From a checkpoint of a small transformer trained on Wikipedia.
Architecture: no biases in attention or MLP, tied embeddings.
Each number is 128 + 24 x the weight over its row's rms, rounded and kept within 0 to 255. Layers, rows and columns count from 0. Numbers have three digits each. The size before them is the row's rms in percent of the matrix's.

# q: layer 6 attention query, 768x768, rms 0.0792, rows 728-767, columns 0-63
# k: layer 6 attention key, 768x768, rms 0.0791, rows 728-767, columns 0-63
# v: layer 6 attention value, 768x768, rms 0.0951, rows 704-763, columns 0-63
# o: layer 6 attention output (transposed), 768x768, rms 0.0876, rows 704-763, columns 0-63
q728 094:100128158081156138128122141119124118157105169142127129158130177149119099165127112124125134073148138141138175147136119138145106156103165120106126110122137173162100130136145086124148111133129110
k728 095:121142138160130119158150131129116099149146133138173173102142098099114111101126126125085155154134166170145129107097131112115122088148111111153147112133108083137076100118154168124154108165091124
q729 092:135134125100111152122114129089107075104154138170115110141133144126150146113137148146148121135094105122082103125105084147122158153128127122141138129122119146158153118173147151096158110130122143
k729 095:147145134105147133155099147106141172105133121102097140099115122123192158134118147138134111152116134161143154133141154147131135136135166148127127185095127104099093101086100108117112111156133113
q730 094:115144115139130157098163124141111094107113128113119175133100137149129120122146095137167118094124136074187152139143116140144140172124123122109138082138117136126130144067096125117074119123171135
k730 101:143118120101106026108177117159138123095106110149121143140140172124119115146149110109134149101149114130101090163109169118132145151078102127106139116156142135133177104128119143116135118124170155
q731 093:150154118132109114111116149122156104107118132109108121118161117119153135120138161098169135093115149121133155118140152152114143128108112182104147124156091134132129109153117143119111146056100106
k731 099:170098132092123077143133164137107126122125143117162096110124113097149161069094125159089171091149128111111141134146059109100121137114098145111168151136127143111093116153123127109152135136105150
q732 099:159128112091125128138169085147128138137116155123144140116144149169127120116095116127132117089117125114156135136102103144098138117108197137136120145149109148137097154132137157140107136105150127
k732 099:156140150148105143177087164077151116100118130090116128143085144087135116114157106085089143128143099153139120140188140135135138169127129099140134068166164124117111140122141127136098101176116125
q733 094:132141120155133124130159144101172142130126130172134138131185151162122160170098095136128125131121124109139085125100144156142104092160152139157123132137123167125148162173121135123167160116122098
k733 095:141147137117105135117121127124120156126103115074126135070151148140104172127137126124083133182110131115114103096133145122103154208108125113175088124117182139094119111123135145127103143137142121
q734 091:136160138138148106160162103116111151163061153126126115163107156115130144110131178142097151082155106129094144076111144103146144142083154123131078145107139116159137135127161123129116154158125138
k734 095:150093145138100114122125109136139085076131090119121117128120096120126110149147098158104122156128124137153141162166099160140127150128160136120105126130154148156135077136138143143140143115117111
q735 096:125120151116149131132159106170135161121159124138139200144157167136127123112162183122163149120129115147129111106165136148151132116079105116131104117124123106109078143081124137138119103167162152
k735 101:121152197145119092104145146108135104139112136120121143131146099127145120102139153159124087134147134160108105111155161110103142180113102137140171144147140107144155120098139079076108088104133132
q736 094:125133132121120159137096107121138143132134150113157117117110146115076123133106122115122092137123165108105147187133126135171096130077135125085140142141102187158162146124117153132131149131142130
k736 096:114091131161150082107123141163137130094190120150165126119168159089121172144146115133099112137145137127083091147127132130154154147127167162108122096131125106146129143132127136103122105154139120
q737 096:118082125098128132115137135143110155191159143126137119165098165129136119090132149137133157114146151089099109139138117109128142084091054112129108121163111121117107109103151128107131098163113117
k737 095:098114082166148145134133152137092105067112133142146186149097142146114122122106135119186187127152102124161134097121124170139129086145152133133099157105130107132147150056121120123132130139196149
q738 094:102131131098089176132163148184165096172089109091124157135126118140144149084106127163103075124105144126130105137115143146180113129163138124096141137112143176146148138143122105112158120154153124
k738 098:166099135131120123171146156157129125126117121103128107144096117127146111159145153099109133170140119121090102113099152108145112113157133138158153162136100155079142138120086117105100074141109107
q739 092:086163114079128141153119084135123162123176096091130129139152123114141135120079130115142146127154106113162159126090123123157158146126087158122101104124136123169101170085127106156099079120156147
k739 095:122129161115113138135134092128162157150117093151169097116120117133125162138182146170115122157126122132138160159083135159153103141144144163155129156154137095141162122088131147120146121096133132
q740 096:122104141125142152119091108184149115112103135109124146144143122158114128135126134115112111120144200137143133132125156144133134171147111097104144105138117096128146110108119130117122122140124070
k740 098:097098122141178113192202122094151153133136160132167105159182163094134106137110105113125132096123125144131126109113140161130096166169125101133091145128145160096051142109129131127125186097120120
q741 089:127110132131108129131141150171127095121131165143134135156146150108119078137108113166143141130130165155132108164117136100104151165116075150140145134094128126162128106146118127142102117169096137
k741 093:153133109178146122126111157111126169068112152101109147136116132101109154071107097118151151149109156126155100082122137112127141154112117111125104136150123126117143154126141160101095148155139179
q742 092:118130102159102079130116114112123154131134157113151102098131155141081083121125139128163130136143179137176097159147127081096166158074099134129115138144169137159164112102165113162133114179094109
k742 094:136115174114142098114133124130140118175117131123131115164123144093132164143111124107111114120140105115101125101113132113156097114104158130147149093129151130134123129102134150150132155098075118
q743 095:133115152133143114122111114066175114173135099087160151145128123145179100128071117090108110109127116103173141165141088106153164119121157116149143161127117105135111143109144104147129132126153181
k743 098:107134102087154137150162070115134130115064141142158148131107132110132147134157131086119160134127118154104128155124159144133127102142109140116070098169142157127112091121121119137132133155143169
q744 096:122128159101140097132178150112132104161159150129135108108165104123126182137114128147109149108053121124134104110118082123104157143083126118133151158122107164127113118120097148135140130136132120
k744 096:074146156124151155102098121080109133120119106112059175074146076125117170146106099110178123104136129094108146148115137148116081161139130111137084116146129113162111106099099121148122104123082130
q745 095:118096120133117118102134164149122091139135109133105116062133176126126099114128117094103148103114178135140129138126110135116140130147112108146179109148135111121100120095107157148142136151147091
k745 103:186107120143143092167133160149113134123128118167123120165135115121131134143192114147128124136125135110120109101121138125143133138139099138123116130097093143163146091125114144128139155150044078
q746 095:094156134127095127158113152143143155081109153128150129124163133150146139106089123129125126152118216141104131100123133121118154160125097129120117128110149120134148164106126129116130128118121092
k746 100:092158125143125144124143111153180096134084126128124146133121139110099125091125098118144128189121121125080148104120130155139151119147121153110148166162129100126132109111111159127113159145146169
q747 094:149119190105113084119127133130128151118085124111116125123096070143123118099118132137132127182134099143119116161150076149111107170128138098105121086140130106118150165142113131142144113138116110
k747 099:180131090093156165170166128133135122123181117139118149164162144120172103103132113130141155118134174077136120167145164119177112110102124114135099119131128131132119147118175110173093145152136102
q748 095:128144133102132144167142138147095112133149099091083135100135106147113158135156113170104141147141106153098122142131122139143113123127132107122122121158140105096128112113148142133218145129143155
k748 104:147095087142137142118167149127130122142136097140130129126122163112158101131120143131105126122139189131112156089136125128086148141125150073130110112111147116124094137130139098153139099164153161
q749 089:132140116119133083140077155081115154147153166139135164160168143085138101148126086097156119125124148148099078119134164097165143121141103134092106119139152157117085128110141112121140147143078149
k749 098:106095107136167187109173083116110100135097128155141134103111146105151122095142110154160146103125116156184156130146154124098115132128141178141114137143139095110137124081122160172133112091139165
q750 094:137092151164112140131122151113148128126157134160139103157100146118099099130101138154157161097079113183165082122124122125099136156111164103110118110105126126129138077144122112132145101165119150
k750 099:086132129105122104129149120143122150127119184130101135121143115105125130067150140123127152155133139116155198153132154125189150134163098088134152113164118146164142103141148117102147121143137142
q751 098:107078154125134118156151072119094099142125118143121136152094106148094120108071114123103138119079102117122146130137100130171113094122177132121135135121136118120144099117129163152126175139151105
k751 100:122160087102132119132160127120156127159115133162128124124132146161095127127156138064097132149121096121110135135090140154151133164084145128145151128160100112087136154124129126133090104114131129
q752 096:095148155100109102154193157130136124083138105137132148140128154159112121128122100124124149158102094117107148132124125151123125085096117143171059150175118117092134151142133122128090114139129165
k752 102:115122123114143126122105140138132168135110121113056130112152082142159163157106117168126114153129141120120090166117126094139139141099110149114128101104136115133090171141165090111154118120079118
q753 096:140173164110149126101119116154135138145117145128145154127113129136141172107154129115112136112105136150115093143135148111180123124167119113108067104112123150164146114149105098137113133132125104
k753 099:062109128105153144175130162145101137102110118162116185136148084123125118112129131130114140103137143110156129151113112143104104131103148130118145158122166128101127105120115128102127124108138147
q754 095:104141121099102173137113124140110153157080143156155141136133116144151131132125148097117108116122110122108119144128119108172118129179101131160148137125106127139135144126144146162073155123152121
k754 098:117129141122142123136125155152146127135131128117140164155101116149059147101125120146104168103165114183116107142118116128105127157090110093138135127126122103140141099158136124134130148143108114
q755 103:123096094125137114087122160188157190125081154137105128128104135150113096126093121107136145151118114162186093166130131137075143112157125158121124107125143125127105124118144124136109088147191114
k755 096:141145138156141141129157133129107153131137116074107159126164125151105104106133165127155137126153164112183119118162130120154156134162106135148154132119154145159093071116123141093109158152114134
q756 098:104132124139157129161107139107176157094143140141165133108091142114084148144137145119142096119130103153105119110115149102142160140142097113129142110161129068100109106144144132136081154153152137
k756 096:162102071148122126111113162113115126069128132136088102140130161102121111106143111140120124117143126087092107148111099138122138166144115124141182122096130124142129146154157111163158134099092132
q757 094:148152134130150095112129158125157108154101149130157171144119116142089131148128124105121144097099124130166122173176113124105147111140159123091109155116108118145157111153103159145132071159158147
k757 100:115139142163126162178143138136102144100178136087144109114160147136141117188142135168095127152127097151154107111161155093134112124120123129153134089140140102107107166097137144124129110123092134
q758 100:133090124079139115105148122089125141162122160157147150138159125139162105139125146111089112138093174106163109180123132082121129100140160147076149140123079133140143106138173145129125141083158113
k758 104:052133156138115125145146126084144138114087166130119148150130115093108093122140170122124140113114109104140163086129189138138127160101115138115121152121153129167172136120120131107130093141156090
q759 097:158125151097155162154180107126108124142146141117147147122096139098118130137129105111091131129136113132126153121111113187154106132148134127128114145119108072188098152106124212141084137098137188
k759 096:115135122097133157122121097144144118125130142113099139120163088137181190138136088140104144148140124080149121113124109160122161100082118096097130143138146151105145188136131129115160100154152134
q760 094:135208133117124112151141149135072112118152101122129127102129127167148102130094105146126128128183149169094152130155125104150147126096135134133099071117152135114107090151108094134151147141155152
k760 094:155070106133116133149141116147141145135182161182095135171137131159151174107115125136094105110137132132150107148112095179114107163131145136125144123076122151123119150137143141109117107070114100
q761 091:137098101156143122127118108101110134116152112139155148138111132143119151149146141107125181069110111110167127136117138139116151071213143101123117148155135126142133103154096147138167094083115135
k761 095:133146127139128132128112155149133112149123101105118146130152122151160182171112112123114161149140122187132137121129103140119109137106109145143132101163153163161152128090076144106114160171121141
q762 095:139114167122115162105155086161132101138153124122107124134102064136117116091109153123132112106151150113115134164162129135144143168169114149152117176149127141141110106142134126142095145141118124
k762 098:104109110143142102144094133110114142113118142166140150122133149085174163126090120128154114123130147087115118104087136140146107179136139109160168131150119140126124116142126117119128102142150124
q763 096:088079130169079101120139158082133128137141134107118087089134089084099125159124098134140131144123138119132105134113153140124148192153084140141148124139110140124117157169141111135088142110097124
k763 102:127102124105124118130095100141140170098149180128102155143164090137131156133165104133132138115123169125143133163104132152141100117130142104090222159142127118118124163164178164147118143118128199
q764 098:135113088125136156147124155126145080137131149114153170140115140193117126165099104109102141141148095118101159108119148120118105077118112158134132116137100164148148174129158120124172102095154128
k764 101:148145151125135156094154140129078165116155177154126132115113102120165081106123119086152116152139164127096105162084132130135115091135102096083156084142079134082091109120121090104102145135163119
q765 098:131139176141116123094101155148113136126173101180129107099154152110127136107126106142100123114106140113156124129122145121084115120178178154142139139105097099131159171140151124151142148141159078
k765 104:132129105103142178123081116111090121115108103105173082099163106106106048111112177090153145129093162136164160141081091127116125153145104081090151132126116135089141140152163174141114158150092165
q766 096:125095131161149173110135175143110119141117130098146123157144160116139172156115093131139144113107120156133143135131148123071091126098102124117154090146130152099111116152133082116101144154093173
k766 094:156138112153108132114139109156143118128131143109155176116111154129104142132147178147141160117174103133105139147132126110143170137131179183137124085121117098183127152126078113176134160115108109
q767 098:109099089140111166137146129123162107155111146133095115144123126129139089153125137114122129136145134149147150112128138128127132095139133168121136130092117122135117150136140117156176089123162141
k767 096:134101142125136130133127135100119102171130094160144157113151146130121137145123103128108099120091108122118089087118155093137135136119113129124120160128128135135179117130191108102148138132102157
v704 101:134132153115124068103142129128125077142140140124126097179136119131102090157143158117125074126068142112138125108129134090143183130107145144139133113163124149149177130116129184126136103123102104
o704 100:128130168093111130121172081128131105127106083152142123142130150111150148106115114156124116128088118129130123110101096111170144078122125131137127131133149126174164114053172188159109105162142131
v705 098:108108145113110152120136085154121142149121126158109125153132120182179133166094132114124130136139159114130121111117112133136090152134136107119158127091152164137134092110102127096131136139187137
o705 096:100099134131111143156166104181151123185091115092159155121135093164116112165117108110111096120138175120143110132106115161151104165136120129112091124130143087142078184084124158109147129117158117
v706 103:152093111126118147139132124135157135117121085107119169107127117161169142141125097107082110129165109089115147188097191148130122180110086150152113102142161151136104126147089130138158134135180141
o706 105:082108146151140128096118122105105180163117093129111116116141105105137111158160111105134181158128150106150110180096165125091078139110100130126109106140115146130109142134100090086164135130106120
v707 106:126141102149155146138106123105109161132098163131127169172116115177152120139123148123097076177140151119154100111132163128145127112109146093114171164163134108168093138118117133114141113154130137
o707 099:095101101115126126149132146103118114135098113109076140149114088139144122161149119112147146139165138082127136167083072122112135106167118136146121158117111136081145143088096113128175090163125124
v708 093:145098107107141117145116097115123117148104135162125073084137128090154147156108131147176114153106177156164141151117131131106122117153138148128125111119134122141093137130153109128099094158140119
o708 096:115135170122156084100108128127116156105136151152125134131164111087098149178146109131140138145146110158152150127140106133133071123149156151107146110086106146142079112135118152149106112089128116
v709 101:161125099091188171136107130154133157114094119134133140105109133152127158167142098128099117161129157107155136162103135135105148132149086147175128150132127143113134147101143110161093142118143137
o709 097:131170074123153120097124142160122116135112104111126148125162141110152118181114088097149108138164121152122153162129147093136133127134122131159133107112117132112143146071140153144133148109140160
v710 100:137108164136097073123122132142136127165147143120094108136133106115136103090111116127098055095099116119109121113106134098137098128088145121147127125133142177154113128157148114128104150097103115
o710 100:116116177082075174154121076161097095125119128137130101177116129124115123122095130154148116161142118081103116115104100121179112129147157144139103105143106131145128112142129163079149123164091113
v711 104:134126126126117134093178126171092128155127148140124113143122137158155144151116132150178085125139119144163120125109146115103079139194108131121106125132121106155170105140096103128121087149175123
o711 100:161073124148093170097136125151111152131102129112166112159125175167128132162117133131132107117102159130100134128121132123130160104118114117144109109106125145109155106099142126111151127050111116
v712 102:067129081126123149133141133129100135155111115098124136172131123052112134104103166120107146088115140113128118122113159135124107146121141134120128100133127145121106100150140156117144149121118136
o712 103:138106113105150118105126137113123084122120132143136096090132173129161121129108104168176129104106174129122132084121133097120156128102103147115136117177086123169126140129149111103115081102068132
v713 096:151136141117114086125089111114147177107111139169104154123114162092116077146145107139122112132142115121117116100136080125089123128129075125078091111138137099131127118116117085112085094162154135
o713 100:122139159116070114144129085154121135130131115139125137097110095133129172113097075079164124133146180108122107127118080173161097124162160096123157152122118152128112120138112119117118134123148149
v714 099:114131143148121099158156116134190083115140171113155122109198116113142090081143073128093211126145081123097116141104124117094134122055114108138151144167117155103132116122128116096127125130106119
o714 099:116121092111145119135111173097129122124149139145102124119127120120166144106094085101142123129089093100158158115110174114101135100116133137113133106123127112191141139111159129133117155092153121
v715 104:174089124084127094129116076137100098154149109115154136129123113165103131177134117148103137160179145137112134128146143175131123155131132157143136135107101140146125157120148146146134179165132109
o715 099:159159157094121109160114088128105121082122135144129140125144123127115131129124108133121125122145135154125168143172131117135163128156125166083145104180106157136090119102165151103139138080146104
v716 096:121116129090136120110112137128115126122122119188158157125096121093114131127134143160175117158127102121128159123147070152123130112106149127132097149144141142111166129119085157189109127154139144
o716 097:088103125109166141085128126125124144080118145189154103116195157121154121148102128150152118133126143152080137093131143120125131113123110126123133113148124153131094132131187128130124152121091155
v717 098:147089122129172119110118120112111128119120128157107100128121141098121138126154110103136173121148151124145132111103123121107105092144052114112163125144163136100140114106124134104120140169099145
o717 096:130124158187145130150181167102113147127137123154159118088156154144129147135138129093158140146110123160108137084129119159083078104120141117127146153088145121128187093149157105147129143159114150
v718 091:116121137131117135150131147145144095132107169160126143091143115104141142111141100128094161089119131132117096155126119098134120192145140131121120139162157153113134165104106138137093092116122164
o718 092:138141125139110099125111145140119147162164139194170097114140116128148112106127111174147097128110142120111127111108120126104144119124109166136113112144106124111102132130130183113129081127118120
v719 116:084108159156094105117127107141151092104095130105096142130119134145128115109137125139163095111125071106126156096138135168128102105119099126126133121114144142153158096132115139120119109134070147
o719 112:128084139110088154138130079156134106126146131137150121130121114150139134135121139111155119127119129118113108101099146186154120127126114145118112146104144093142120176128135182157125101127093095
v720 092:127156142078084093131126127120162125134134102175155137159142081120093104105108139097160157095139174174120095134147139144158157150079119153111095097143130154167136115108137165139144114137081118
o720 092:117106149132119133120098118099146111085111150168124138137133114096112112138114123090127149084071142164132099098144132096152139108114135108084139108098113154120122102129130167115104121128113120
v721 100:157137145108138096154140110140106128144122130146125099133095172135147133117099111120154095113135166120111133103135095150154078146148151115095096081120177120152141153079158128144120074090148128
o721 098:153139178119112101130121103176108093123111139124129128150127133121152140114100107108116120120116111136069102133122160082162160109142120107096130140141122139186131170135145209137139157112110164
v722 098:136140164104105126086164120123135068144132104143117150132122132154100141110153149152104143143134086124131122115150118108136140093120107155118152154130116119116123113143134084123135122136114088
o722 098:116140138098127111147127144181151112098113144143111158109120094109094191144152099155102094090102095121183131109129123125125098156101123124128166123132121137158134133147121119174136154148102140
v723 100:153108127155117121133113133149074141134136156147144153131097138149143125168142142160100062135150143122173113134122127120103093148143133132122160104146131121154133138103133127127161101132156131
o723 097:113159093151127143080103087144089127140124161140133075134123109137170111169149179098157099128193151154130102144157138141124133108127119168118182115145188131133122142123112141109146066160150122
v724 094:170147114141083154050191159160117162137188111100127146137150135100124118092146136165160113112143170123134123120145116117144102156148149143109135165073146112103140098121099130138129081132157123
o724 092:171116129093062152139110132146115137143109110110126132147131215114096090151140183119121110146103173109140092109129154131116107097179100137113093168098108138108125142182138156110132120129104113
v725 103:125125086176132142133122113096146153140118130116105138097161161114144121147135097140125114143141115139164151108117122146138086132169095123130176132115161137134110131106123125123124147117124123
o725 101:093136141124135148113121122149147139147132146161108108099138176115155135172145113161136089103143111121149138104108140151152144159140104119141109161126163143091127125138132113103164143162104112
v726 093:139153168132110114157133135119176160148094157115136121154154102137134139131076089108126147159096108129169125188112148113120146109131132140120144112192125156114126099109137110129114128096148128
o726 095:123107095127093106144147145123151137104152112120099109070147109136142094143114113098159146161122097146145137149130099153134123148140154134167126157132090134106114133115128105136100100139148147
v727 094:094096119099131146093128140110114104114097088167151125149145150153167090136118151133068096087111132126142145069088141137156146099126093116121103140130130093141175112182122138165135116127118101
o727 098:094136146117110133117096091124093115147138123145115097111094122144101127073092178161130126125127156117137162120128151107142101151092138140117146155096122168152148131124134137126135138127074103
v728 098:108132166097100093104128136135133099127085147123110169149129095095105109135124165146148129099120140121165124133163135070139114128120142152132098094118156122145164140116132148155093159129153093
o728 097:150126124114119166097107111103143117142136099155093126100142155117154113087119142144126103120103108143142103101111109099144133153072143130091143116145129128123096133140130134164128147102122128
v729 093:138119143140104126156117058124138153146086108125097110167097144151174135141173110118103121114168100144129135130113167134141112134162155113122099126150105138162142118118119140090127127151131111
o729 094:106132149131120124125094095161099158170117092160127125159109111172153139112127165136140122118174120148106161150163159146130089135161111139141104150128135143118098130050138125145105139080111107
v730 101:151167152136162121157146118103128107146139108150144143098159139118110118114125106075150153132124117129125147116146125162154142093155088114142136123161097110125136142160141130121116125149100115
o730 100:161132130114139127132089130106163138119124117139077174104111110128134132123078107109158131117122079110120140133109114182140140148149077133126125112137145091146164141110107081140082139139170087
v731 098:106135143098122084111142155143086145167137145142135111092109122135119130115145115157104126114114106118117134118109179133111118117154085151166148087139100066129134106161150123119114108183121124
o731 094:088112120163111142130166164154075148170129129167133142141108121132145108114159183115123106122147153154124139103106139141127124144103132122130130135151132142135138087159124119153134113155124162
v732 094:126131146102133120156113131161096136123141135155122112116103128114165103106104126152117142099108145144131106136127105094139119152108161148114114075134120131132099153113117153144162123149142103
o732 094:150078108132085096097088133157112144162110159104115125086117151100164135149122108106140156159133116167162156144141133152100100143136110112101141097117084136138153094145140154176135105135091146
v733 102:182185157130117109103155135115115169152159142158143150126116112102121139083161144127168112129099119127121142125141144144134112103141146159116121106119104157130126157114118136141105156081125099
o733 096:137113135145114150131093163137144166111098147153147105122085131113123114111118099105119136113125138141090090080119143113109143129165162139139154152120110134151117108151150120139123119119146107
v734 099:112107136160093119107154114126115135139134135113149088135128111111137116116122196137152128132068126119144133126133160150137150146125120092121096109116159154171139118154146117132141117151100078
o734 096:120102135150096155086096125159132116092114120175125120144168172095126126096139107118162082132080105119111084113112162127171147104103122175123108151099110114167125123112150123121140121129148120
v735 108:120201152140113132120109134142137093141144094160152121120144118100127091085161125132093144139115124123160128148138103088108178164094116133149065154110146085162101142153111108126102115184170184
o735 103:150108144128118146147104126139160130177148087125145128124110101139129150079133141088097137128098117131099143144152113113127119160108096090131182178111116153171177113133138150102156108132159115
v736 100:134124075101126134067131106118170149112115088125125147150148113158103116143072117106101118118153143134105138159142144120109123107090162116108084097143103120154129151149101140131125110102081152
o736 096:083127141099083139104115132114127057123116105118098104091128145139112115098129142137109143151147141128065124121167105132126128124154135120137156137136131106072151172137099100125160126156124160
v737 096:174121135131083120132102109099145107174147094121116098166104112160101119141132124141118103147125130131145156113095155128122143124150117159122139100160152130161177074151098136123112150114093106
o737 096:146125148148134164140126102114143121163131099131108119127116109109137127135133169096111119138151144086110136135149071108133159093124127123115128115145100124123132103156132148122137153171129108
v738 106:110128119117113135119162125128116148111126093092146121154139130134116100134118094118137136110129158139164114117087077129135126113124147100097142127128128119081136087127101132102121172122145171
o738 102:122132101143120114173122132113097126156108138101170140102159106159114151137117135126130111158158130149136109099150103174086097180118109133097146141144155117101132130131107110114132083134140155
v739 102:125141174114090168143142157102136152093115133116164117144111142126132117104143131107088115134135098172134147128131156071166104118072168120167117128163137120113074170133120103107154136144169126
o739 105:108126091116141106121134128130151126127152155149125143149101133121153095090086121155165171131080082144139119138116116103116145124120114101132055142136148140116104128139141109139064140127174136
v740 096:116132170137145135155099115112113080127124126107105152157133097129109130133149160106160125119150114121140103129150128157144139099137148142092114146200154114166139116127103133118159132102094100
o740 092:111069105133127162141096093105106101160119183124103140124132097132122130181115150129149143107090148112129100136117137107120113130098154144108134108154112092129107181107162163151108105131177112
v741 103:091109104110127119113123114097122134134131121126107114098099132137179112190110128134115104120123133091112127132084131116143145091131137088181102134162173145115118170152141127121135130103131121
o741 097:125128141134125150151128113132135069147134100142106155125085174108142098144137144134109130136173106105098126159106127139141113117101107139118184116168105167125160093119136130117094172119088133
v742 096:132139166132124087131069104123144121153122142139152126163109141134163093157138108194119099119125172131174094115102148128140125125146122087116159154154111125174125158124123132097135080049097070
o742 098:136130130087129121164160116130139110127137093099097135125123135142169105175096099091103115142138138083131149126084124144125127078156179125210137183138104135124147149159140132098094138099141142
v743 092:134163132124153152118110133164147122149153160156142102119096157145137107139171110153117142121101141138100109153108160131106129114149122113098164157086104161161129154098098119129143119106138117
o743 093:142110119112127126084151135118142140133106094156146153137119116181124125147135116127129129101113139097133125173141116136154088114166160118134158148097084139105150138142128131135132138111141119
v744 101:175078138124168125099109102106111116118155118178164121132138178161083093138091147116109156132102148103099115165127131128106102119109109111114165083143124165124111115138153118128113111080088134
o744 096:142114099084111083133148168100098090103144113187148152123128147131153100155155138132106125116113121156110094163111144158129156140148112115172142099140132151163114119121153105148156119104105135
v745 097:138121133113085115116111115122139141139146120114109142112154175124120158134137137162071092122092125153119150090144091124148093136168185156073119148076134137141127112114145146117134109136154145
o745 093:126124101136097097126085071119086122127152118164128083103109149158143147120064149129139057123163128143171154100143134113139102160127128126128101123066159135108134124153136134170104143112127121
v746 091:158139114118132148108138119099142139125123142155110118163129148134112124185143122111167155151105160134114120158137134095108134132105098171083132127133115127168152124157120115123106125184152150
o746 092:132090171132093120105120114096138172158118108141111157090150094129107153136196149150103147161070125136136186107134143120122116151110111136146133110093096110144104103130191175146150114115126104
v747 100:114097113101128155152153148125115123127168115128150132147139150089125129144137111084130165138148143135118109123128119108133155134165127140185174120115091142116117111160113113155119134106086147
o747 096:144162124117135115178140159105136161138188175137144159113119136138135115113143119108107152086133149128133149119158097138124166109110150134133135138165156116100157118141128187128120172142121103
v748 094:107135124127137160121155132160098094108118121139088154081151135061114145142098107120139164157111110138092116081151140118136145191137100176124104144131124120147122128086154165175126157142128089
o748 093:145113137111108077116134126104151125111131088155104142110144116093140110124095126118107134128114107141098132097169148114108099145134151086107091149126107091171114080096110119123124130122107149
v749 096:144107125115145113145128116132128183109131152125150104135105134142125126161128171143107131113110175118132132115129165155147119141163108121095109117122123120168155180147119163103131136131112144
o749 096:144163115158120122104124120131117157108153087130098104119123144143118160149132169101159127125132122128194156087134097130144142059099139152139161087143103133134087135133116130094150123105109126
v750 100:135142160156137142122144115122147069129135116154145112153145138168156098114134184098143166104086124103147123156154083112152099117075123101161144165134125204168163147145131127106137127119128100
o750 098:122131139163118140141117076111177123166134144130141114130135142156117163111123131154103111085106103103159101114090134142134114166127117128154112117174155139157147162155146121104145153145136155
v751 088:178162199137139092148120137145113122123098118111132117147126166140098089124134155096162175164134126095132135153127131123078138149095103117112141143141109138117128110110123140125120098092124132
o751 091:102125197130116172134120091144144115147142138113085125112118108145155155107149094127095109111093070121130111116068170122163112132142158106167144154085134171125105139165105173136173133089142117
v752 096:112113156137118118129100109113123103118156115112159142146137106113081130095120127090140113086103083080149136088119162156126129108099136124158127133132147133084134110119139162139138165121097126
o752 095:124111147094144111135116129127154110081131099139105104125124142123118106090118129142117156127110108109103132138152135102096088075127114162105121134130102113137087124120116130172152143090111123
v753 097:133142128114169097117165109108138126107158136067117154078135142090123112154111119114163143128105106132137124133126112181156085127096137135127151121128082096092113119081156133132168127128132102
o753 096:146147121135177133136173172119153134120108099155100137126181142109156107109093121133149132130108134170120051113151124124116131135164159136096116132115121138136109138132132145085130161158118123
v754 092:125114122134170111144166114097119124142118120124161091101113151092137097156126138162146135105132128129128119125107165165106127106101106091152147090092112169097155105136188115103102128098113154
o754 096:123096151132139133123152131103150120140136126167141111094130159098155126132112093150150127094108114138115084179136128096122145118126131171117154144142117143128139154136126130157112146128095179
v755 096:152124129110126093137138080081158104127171117144097150100143101110091074159101127172138162126128139142111115122153139195115121143126153137158102114126109104138156127143159117119097149134086155
o755 096:114141144083140133150125141094125162061137130157155102115120154111133092136140132150109137154151146113131118133156111151133115119098130089101136107143106115167087109145158079124101097165151151
v756 097:134135146163154178143101143160128140121148115117147099152165072107158122085098118152106118137115160161130116121114108128101092182113158085166126115121129130138160092129097109149102105121190171
o756 097:139143110148134126121105148136094131145130160101130110097164190116156171110113126134104140174110119161106138168129116083083116162131103095139143096128115153164129079154126093157127116166104148
v757 100:149096128104093101107137134133098124153121124138138129095106153130138111106126182121145107147144103118193115140133120131152141151093127141148081141142088115151073120111103115165087151107118153
o757 102:164144146102151103105110123099144136115175137114106128121136122132113090137117100151144159150093147126152106099159089122126152146102156140103121119132103132098086146136121139140131110097147109
v758 088:114116133154045154088142121160145133135076159082107143132152098157118132142133144120144109152138091120140118120135133123151178121098156132175126131166115112088083126148153138159089100080155097
o758 091:101141147090118114159114126113119118090126116126118122159122088123149128128107153098129103148104155157109142171125101149149137131147157116107117124094160141149112095126119174143146108122093147
v759 105:134145102171176141171123170160097071130141166142164143122137152127133141135137097134116158150159079157120113144093098111138126095159116108142153167161080115120109130151128142131075127151129100
o759 099:139117108128124115110124093145157138125174120162149095158159137108127127110122146144112118157113146106112137144132116118119147114123111145155140119129145119148149091161105111148122158126139140
v760 092:135116107091144180098109132114107118150128121136130114122091171132142149133131127150112109130127170119118131144104153116128146146163123120133158127140141134101120088125147132093110106107167150
o760 094:165139111147152147114144154155142135125135116149112100138112134106098151124106112113133157165132102163134097130140134099108127105099088165128157123127095133184113148116107138114129130139203195
v761 106:096175109134157119113134134119124156158133153142172131135141121105164148108122129097103156112152120185146124139083129162114083152161089121157124166141151115117112077125151157108162115137117121
o761 102:101117110123144118153140124151109146127132182159175107153137125105126160114137161113156103087106117139140163133145128131076124141098085123129126100141130119125100137141147106117152114157102098
v762 101:154119137108090095166138140128141118112074123137079102142098108161101101128138148107111109140111116138113107126141108106126090185144144154145117124084127135160127168084117111106143086093126086
o762 102:125118114102102095145103122152120151103094153108093104155094138102113092137104113127099097139143153153089124101116144109148134093139129154163115111125148133177166130117166121092099125078156134
v763 098:149127110134183075118125131108134102130127117133110122130183150139078127132124134103180136110127117087171165146120104132110104138074106109133134155123153179158143090119133137117144139116123149
o763 098:121103111144153160104127131119140106110119110104121160082180127137140156143155133114088147119072101143132167140088142135113126078152131200156155117129145162113094159180144152172141145143167133